Part of a small language model's weights: 4938 steps.
Each number is 500 + 25 x the weight over its row's rms, rounded and kept within 0 to 999. Layers, rows and columns count from 0. Numbers have three digits each. The size before them is the row's rms in percent of the matrix's.

# up: layer 6 MLP up, 448x160, rms 0.0812, rows 11-36, columns 80-159
# down: layer 6 MLP down (transposed), 448x160, rms 0.0746, rows 11-35, columns 80-159
# gate: layer 6 MLP gate, 448x160, rms 0.0842, rows 12-36, columns 80-159
up11 089:528521486460545501500469484525473474454454508490520460542478498489486511481468494531501488504488516486535526494558506488498496493496508489480502466465514509524515513472525499478492483508490485522481503531497463488490500547509496473516520518
down11 089:483527487538473538511527493485480507491495506542519521512506516499481463520540469516496510534466512475474471521454503505515552513494488469537504524515438564517466514504507467494506490513484477501557511535476506506494482483505484521494481489
gate12 103:504531483488530461521511481513503479503539517495493514513494507440522512461493488513498535470483520541533473475530529500528496532528493515527511466493488529481493484491490498474510455511496497511490493518521459537533466500510499482488474493
up12 100:499492443517520498517493523519499590515501501484516492478523520476523517525450516488492509492503486514506485485489551483508523472548463490485488517486470497557482486516482510488378440496523514512515524498506526472491495523456499493508479455
down12 098:533548507566520489517506516439505455482478466467481492492524461534512475497496497547531489472491497471488482543507510503499522508484465504477528467548506493518481480491496498491444520466537462529479487496506510507514495499493488490452496512
gate13 108:472489485497476456572457483464475508488513487510551512489515510472547472490530459496500514474518508548526490494463519456468511479533464449473514519513513489478520511483497493508536494510498505540470512489511504513514535476491498506467483504
up13 103:510440531486541482537509484522512519508490465490482492494507566490549514512561466491531507465495494510531495519486501510514496463508530496498547448536528527489500516485497504494486505509449512487519498477479445521515495499477499485466534530
down13 103:437569526499479492462514511531474452434477528501514486516496530525494484531456532502485473484543481501509502476520514520501478449417495491518510494518504480496505516500520543499522507494516469514509454494487543487516486492498460515513501541
gate14 089:497512520505479513519481527485516480513487541503451524486517505522530519472464486505552503534521496535480496463497486490475468519483498464493508551504463494498467499474467423535495494507478539498524508509491500538504499501527535536503452507
up14 094:526523520471512513491489531518496531506468482479506514491539511480468504457485510460442503505495515525480480489546465481499538487514511464492463466461520534453530488489498489480544491492447509534433499480490474494507507500520485518492543537
down14 100:474465505493506515491511510492531465512495524492557533459493543456512458474512457508538483525454512482474482493492510516470438490530543562495530513525524500497500510480508462522515468503521532506497519490480549486523456492538475477511470518
gate15 091:471498525479510465493504488506513495492475496498493490557460495461519504495486503496500485490494553501458511513497472531492495525477462472453474498485500465481530502494503446548537520516476454511546514480520506493482518489532481498474562482
up15 099:513461522553497515507519499528509500471469503494485455464490497505474544487503479526489462468485495537514435509496502480505518486501522447522533478498482450504501454536496484459544548522493477524455495512507493514487459456530478498483491498
down15 104:511491510520525515503508485526526522526529532511514479452497507515515512464501510470498522493530496577460483507503489450532492509504517542471532457478506520569469483497537490473517541526510538481500491481527489500510484513521457449469521524
gate16 101:482469517510490472514479473491515460476503498472514507523513481489493534534461515472548509502510522509521482473517515464465524471538509456499455473539491537511505513501476465474505508525461500547495529515485516514490468512531528537495481494
up16 096:474509466461511500523512531488465501493497454494522492488461512439507520480500563491494463564490480513521475503510525507496545520494523502483568524494508484466512469490525521508492517465467511499511500525477490506528515471529462492448506465
down16 100:519472495468555463479499499462520499496485523488522522473543466510487503464461505476487467515522501502504454469560529491479486500477514484508525511497539483511510508500494468487519509508473462508493517541438504477474505495526487489426527524
gate17 101:487463488478493478500491515501436531540519486482495536497557498492503460477485488489473510477489501522465479528523532469486527466523442561502504481463508524478495471551494482504525489504448526503514488525505494508544531460546492504516449454
up17 097:508527483533500513494491506491512479497507544526530490500471509472491497519525491495504500453545498486487499505492526481540452495503484506488508500484515510516496507496513516488530493446560461504470540511520481507531494451521506502454558475
down17 101:483526530503476531502506480477505450509465496533523495470507483524517527454476501480551466474476481517501498479470527511463476516515521518505501457443462496504521455473498539484516498480467555470496492496474551511457504528500502496494479531
gate18 088:531492486502506501475530525499509537515545473479483504501556519480494502484526499479440510466485494554520453489545496500532504482481505545504520476439462555472552481537500501488477537521521521481510450528495503511465494480478485520515489505
up18 090:524541507479527497516500491583498497510456522501439473485461530498520487532493482518547516505502476542485478508485510505494470458518512486454483545489507505498551491527479512483492480494486535510528496504525500522490499478488517520506506487
down18 087:488506475508494494492530461486489490499535530524533492511521468489499502485485496496520516499492482466513552520503492499506512543518493502525389461544504456501468508466530513523489500506493520476482509499497481459496493498524513520485448494
gate19 096:493524492499466511487523532526495486471506527486501480462468466503536512468517461528502524501494557492521523518534462485480502480510509468513501499535520499500538451510485479544552500496512497556520506515505507511514507522509457517462508459
up19 105:483518486501470468497483477526548489457512497553493543522494514482502465510509516462501532509538467501444489532482517523487507514511509497519492476522480484512491538514486516481511518517523551465486523525489506528519460521496481509515496511
down19 103:502525492501522454506491479518532500540475494533544498517516503515491489483510556505474481482502478513483488485455509522513481536474500501487432506485481493500521495492522520519488492544519467466424482518498523474497489483479512444476535500
gate20 112:492456480475473492475497511536488514513552509527517522490502466525521519509482528511518457524469452541506496472495518477512553434495542500516489477500491501458555462509479468462506485541497511516502446493459535524510477494492481531471507503
up20 114:477529474516495444507531500493489476490518499485491498506549519483529506494488504566480515488485487508525498502543507422489476514494543496514483513502456460496500532477509482521511496472529531496525510484513481551510487530508513501517518477
down20 117:541534456464507474474525494511496517477503527492473513516479520472496502454495539505493498456492534489514515521501496514435503499514517463526509528533526497480519500524482535514526541472488510468533478496465527502480460484489513539540504523
gate21 112:490522540522535499515452503531487513508493499531513527474483498542478556478512533502468512494475480536541491463505526494463469464513506519485477507493517504507521548462486469492519532518471488506526504501515496479515521526536512549470512485
up21 112:507580463497481485497495499520484487488500493495498489492521522526475514481506489484475510475472507488498475541539515534489486542451508502538475540520494505464494536493484472449477497530503504493494536537548500536497511471535488525508502513
down21 118:519483457483512505515533499478542504508531519471483496508512501510506477511543495514515473480493499513553473539527475507501540489489538479487483532524460495484484517495522516529492452474515520527508537482483542519477500472505560485516532528
gate22 106:502533500501490535500512488501514495464482509518515502514534542537492470505536488547463516472499554521525488532525511483522457495491518498476479492484474516483509485543512489489527510524475469476510521533507473531485548489559474473470463477
up22 102:463515499516514451530467491483512485463458490484504508491499520502471511514486512468498480522517423445547499507501489479510519530539473460492502485499522526491520522472498485490489521489480483510489502507542488502505525484454487509483512522
down22 098:521511474472527529500535492462501492541469468497485520577473488497476488470544493460513490510488489470510493512494478474569488476532505530424511469500518514536526486502518515520476522463565495475497468503493495527541521502518468487519523525
gate23 092:474470503472441413529504477487512513561491529508524551509497504517571460490522517545474494517478516500475469485487514439468501482481451494506497501512473488516509474547495453526527487515489474482513505507468534544488490512496467525499504458
up23 094:493516449476482522497500500492500488488533453490467490475504495527495550501466497513500495510462492510538513479493461520501567465493520445475488465523509536482484530477514508448516497528537496515497459504550497503487521487520513444501502571
down23 093:503479508495497522517494513512508454555530511465511530518504553498530490512476526518483502491440528535507487516487529488509501511515473483526463488494468543492491510539514499515515487490508507503511513494486478504486483477516515532484504509
gate24 110:507512527505496464481453491547491501478496523480520511481512445465515514502512506509493516494502457507565480487500499505476525512461502515451502456504522548512469499536476473517501519567488477479484484474464507538469463490513488490487521525
up24 112:506483520489484532462472483546529476504526484528467492492493471560507522490519506511491498476483515490536544504510450550514493512512532478527488477494472517462479459494495476449506519497469469500456518472440526479502494469515498494541532511
down24 112:515531467522507539465501515489489484492511527523514482547515492547542493495487496545526511510480487475493472503527466551522474497474546511509501502476500490512533498523463476491500516495492449564499496486522518508474510526517511556480493477
gate25 107:474490509513472536500485515518472480495485533501505474505517524531496521482495448467491508507527488516491484503520524456511498472468480519486493507462509504477510498504495466534528486492476500488496443547482536519479517545478513466495473521
up25 109:527507490489501516509514464461444440463512509535505489546478555498454474551497484504501496519548491543515467477512510527536490508533483488496536536485525536459472523505517488469518498468536475454485518507517542545458531526479506499534471497
down25 100:511536513531496477509441510514500509480493491514488476479472515491490494482478506508510532509523516452516483503505489574512491540497465448533507513491503500507490507483502485483447499471481479522435484473470526486454507486499499486499505495
gate26 109:534464495441508545527476520520491501516492480527525507508498511496466520541463463497520482495490503514494474475458480510505545475503474478520442492501523532509503498512456453534476478565491538498526480469507448486514527490504455526509477525
up26 111:481526481502493532473502555522498546519469558492462534529498457530508521487487499505493468493468494479494548487485508521507535507475499530482519505497541526525506534533481503505533493515467538507505471511540534538520503471477495508508485460
down26 111:491517541473513509490483526563529471468501531526510524546465538523472452521500509503508475529502475485525496474473522504522521454495510548504484483505474477450489499492491495517527536476526474484510496514531513490498486494502469480541527479
gate27 081:512503509498491489449517479483483530503526488509498499505533503512513508510526509517485500546461542540466515496519494507538503499547513515539493520544477521501472486469484498494489488455510534497481528481483445481487518522497521509530585467
up27 087:488501489531530475488517512426507522467507502498491540489480537470482478512492463503489527465510524452482526477521500484502497507497465510552484512517498521509472520482534487485428483510497514514462492487557510485499463526520477435519510477
down27 090:546506540540493487505513500541489518563451487507522498530480502508462515457492521522541456511481438513524484498463480498484477480472498518450499502461497459542504499516475503477506495541485484449490489503483499523487537492513525534476474499
gate28 091:466531524548498521434492505453482454481571488497542521525505478511504537505519515547499508504510478472481450526526467489518500488499478511483529481513492508503500498475465502489520505496487493538511517524510465559493515526493493534477496481
up28 092:508490499530574493482518463466518481490512525473500485512479455525531519524528479501506483552509495512532495513482504499560489504497480482503485483486441476459527465503498542554539524489491465482521492463498496524471519535496526502531523507
down28 092:463515543486472505507477500528525499460489520499503516504485481484474468513480511478471543480463522478513499443503501452487509499521490525465539477483520499471507564498501448485515479519476562485500498490477534461488501472550498467543482479
gate29 089:485481488486499483504479505465513465511494494526487518514522494493531561473503507501482491547442516541491493469509490526495561472503477501509500524481497491512468489529495514494505489502503469488515462477506495501502519554500485511526509532
up29 096:510493486482556485519502512528497502544502478574538530522520512529489474520524525506519412506494518489508506529473503512522507503494529522469528481515470462450548526499486489534509469537512502504522512555489517496504474472527491475491475504
down29 100:476467503515539488539507535479480500534521456533545492508520498511508536485469516479443484493476516463519530489487539489453485485491504508506506526483496512493522508502513513529491514546484469445484462513504487500498446496546475481501497476
gate30 118:498506532511476433522464501505478476527543511481492545511499471521552484485491465490477546496493520510470495533479502489542568512479487481504467500472522501510452514525493504504496518565471498520496469518495505531499483487526461481542496502
up30 109:519472476493487554517487515536501529500532484412510510487517523521476456508520455533503527518529489494482498519521474468475525531541524509508518466520534491500561540515532463508494495469463494505534515462527534533509514503540515489479539500
down30 115:483501494488422461494492489528509509530480509475500490490470517499508473495478500517499484531532503516506507507509506439500515484482498519498485541447500484494523499472543506532482476501499490512483533517517514523512483534537505493496470485
gate31 087:496474445480542466498471513490460481517488528459515548495514519524485495447538563487515494490514505541524493490508575475517506484525509515522518476468500517486487484511499500509478477478505513509529483446515495507499504528521525486466527496
up31 086:529522508505507520507512477522532506476497496506467489471473498498490474538536524486489487500483518477513466478510499522527494529503526539498527500474547479477517496507458498471518461485494530524478490545515454497504483455496516490506504535
down31 089:492474522506492522494484482479493483526502529541522499506547557487512541453493480510532469521510489493513525469471493504511462478499439480496507518523482493491519482441490450506485517540549467480535496500476514524472503493505477495511492493
gate32 090:519511512505502523513512494445473486514531499477513532501478457485546511488476496535520527512542508524475495478448486510518545516531497444564515510495485512511487450536496507513446498533473566507494510489507513496507479536481489504528536505
up32 092:511529496526537501475535492484515457508516514509504500480505501506509501524504478495510508514472503456516543462511471518513488537495486551495530505481535484488506479485502476568503520486524461449550542526479481475534494527492444495547481471
down32 091:478502520467485482472509522511498523492500495473503508466518458498504493504544458552476524521469492462539488497516576448446493480473508444522487484518490509518502473517524489505429490493530527521536501514489507505513523531461518504481479473
gate33 102:492514548466455486484454434467531448576509498511515490477502497492504530469524468489460482491507502485473543510468496502516534536503485473484525501549456526491470476499516489510477458505521489530515497493500507512513518504511519504533512494
up33 101:504513472499469482498501510468461508513484495488470461447513515515471523466495557486518462567473482495530501446467532483490482486492460519513517491484508525458544479553456508550499492524503514519533498519502496488477491497480499506491512465
down33 101:489492503551491468476492482480519510482507485503490472485500476522524471504491497539528489497551479511477499465514544502494502456504541482497486525473465432535515496494524502486542485434497507527543498484508472478499526529507509501507518531
gate34 102:482523532518428473510523451511507515510525479469490506471528491475578481468550491532503515455476520504506502504494493506509466502534471487538467508502481495533513450518487495503486515506484511517494436471493559486513517438533516478499506481
up34 100:466490516475467421526488524539481479527499478515519494502479509478521506516495515514494537558541471512464486478514520473482496531525490460462470514516468494479536557511498510538456507525499484509530467527517495502502482509513499475497520486
down34 103:498513539511494458513451487449508483494540538499497503482470508480497466510509530474482505492479483420521495456545502484505511549480519495498452521513519495552565495485528475493499531498480505540469493504462511495491509544520459523527520501
gate35 100:478523529554482496515501513518483476528479532533510497552500474489486472526506474505545513502496509498476459495503506516520478482490464445452454483523513521533449492474528504465497466521495491447482485506516547496479537505511472464547493488
up35 099:527547510465482512470491498479471479531513524478525470464519550530443496471491513556479507477463511479473499477523498491505490503511495528510489483491527514434526521484492474472545478456498529509519462531513510459521470543471524480492506482
down35 101:477472539489500495523545484530530503515499474520481492526483489445518514467513517538531511510480482488560495551488478492486478493505543503520513500490466480484500484520489473479516450464451439512487488463514511544498489487478527486492501525
gate36 127:488496526498501530541507508544500493492508504518512522525509509495512541456544477482494501494483449502476475496475497496460523462476529494516499513472512513514494538526460430463480462512448475512508505487531511531479504512503438523497496515
up36 120:497504506522477515530508496485522486491537482450490516438505476520494488501466462545473520482507508504484515507511505475483539500490533498532515501494547513489500479500502486526493476498536499498452480473491493479580503484482486546486496516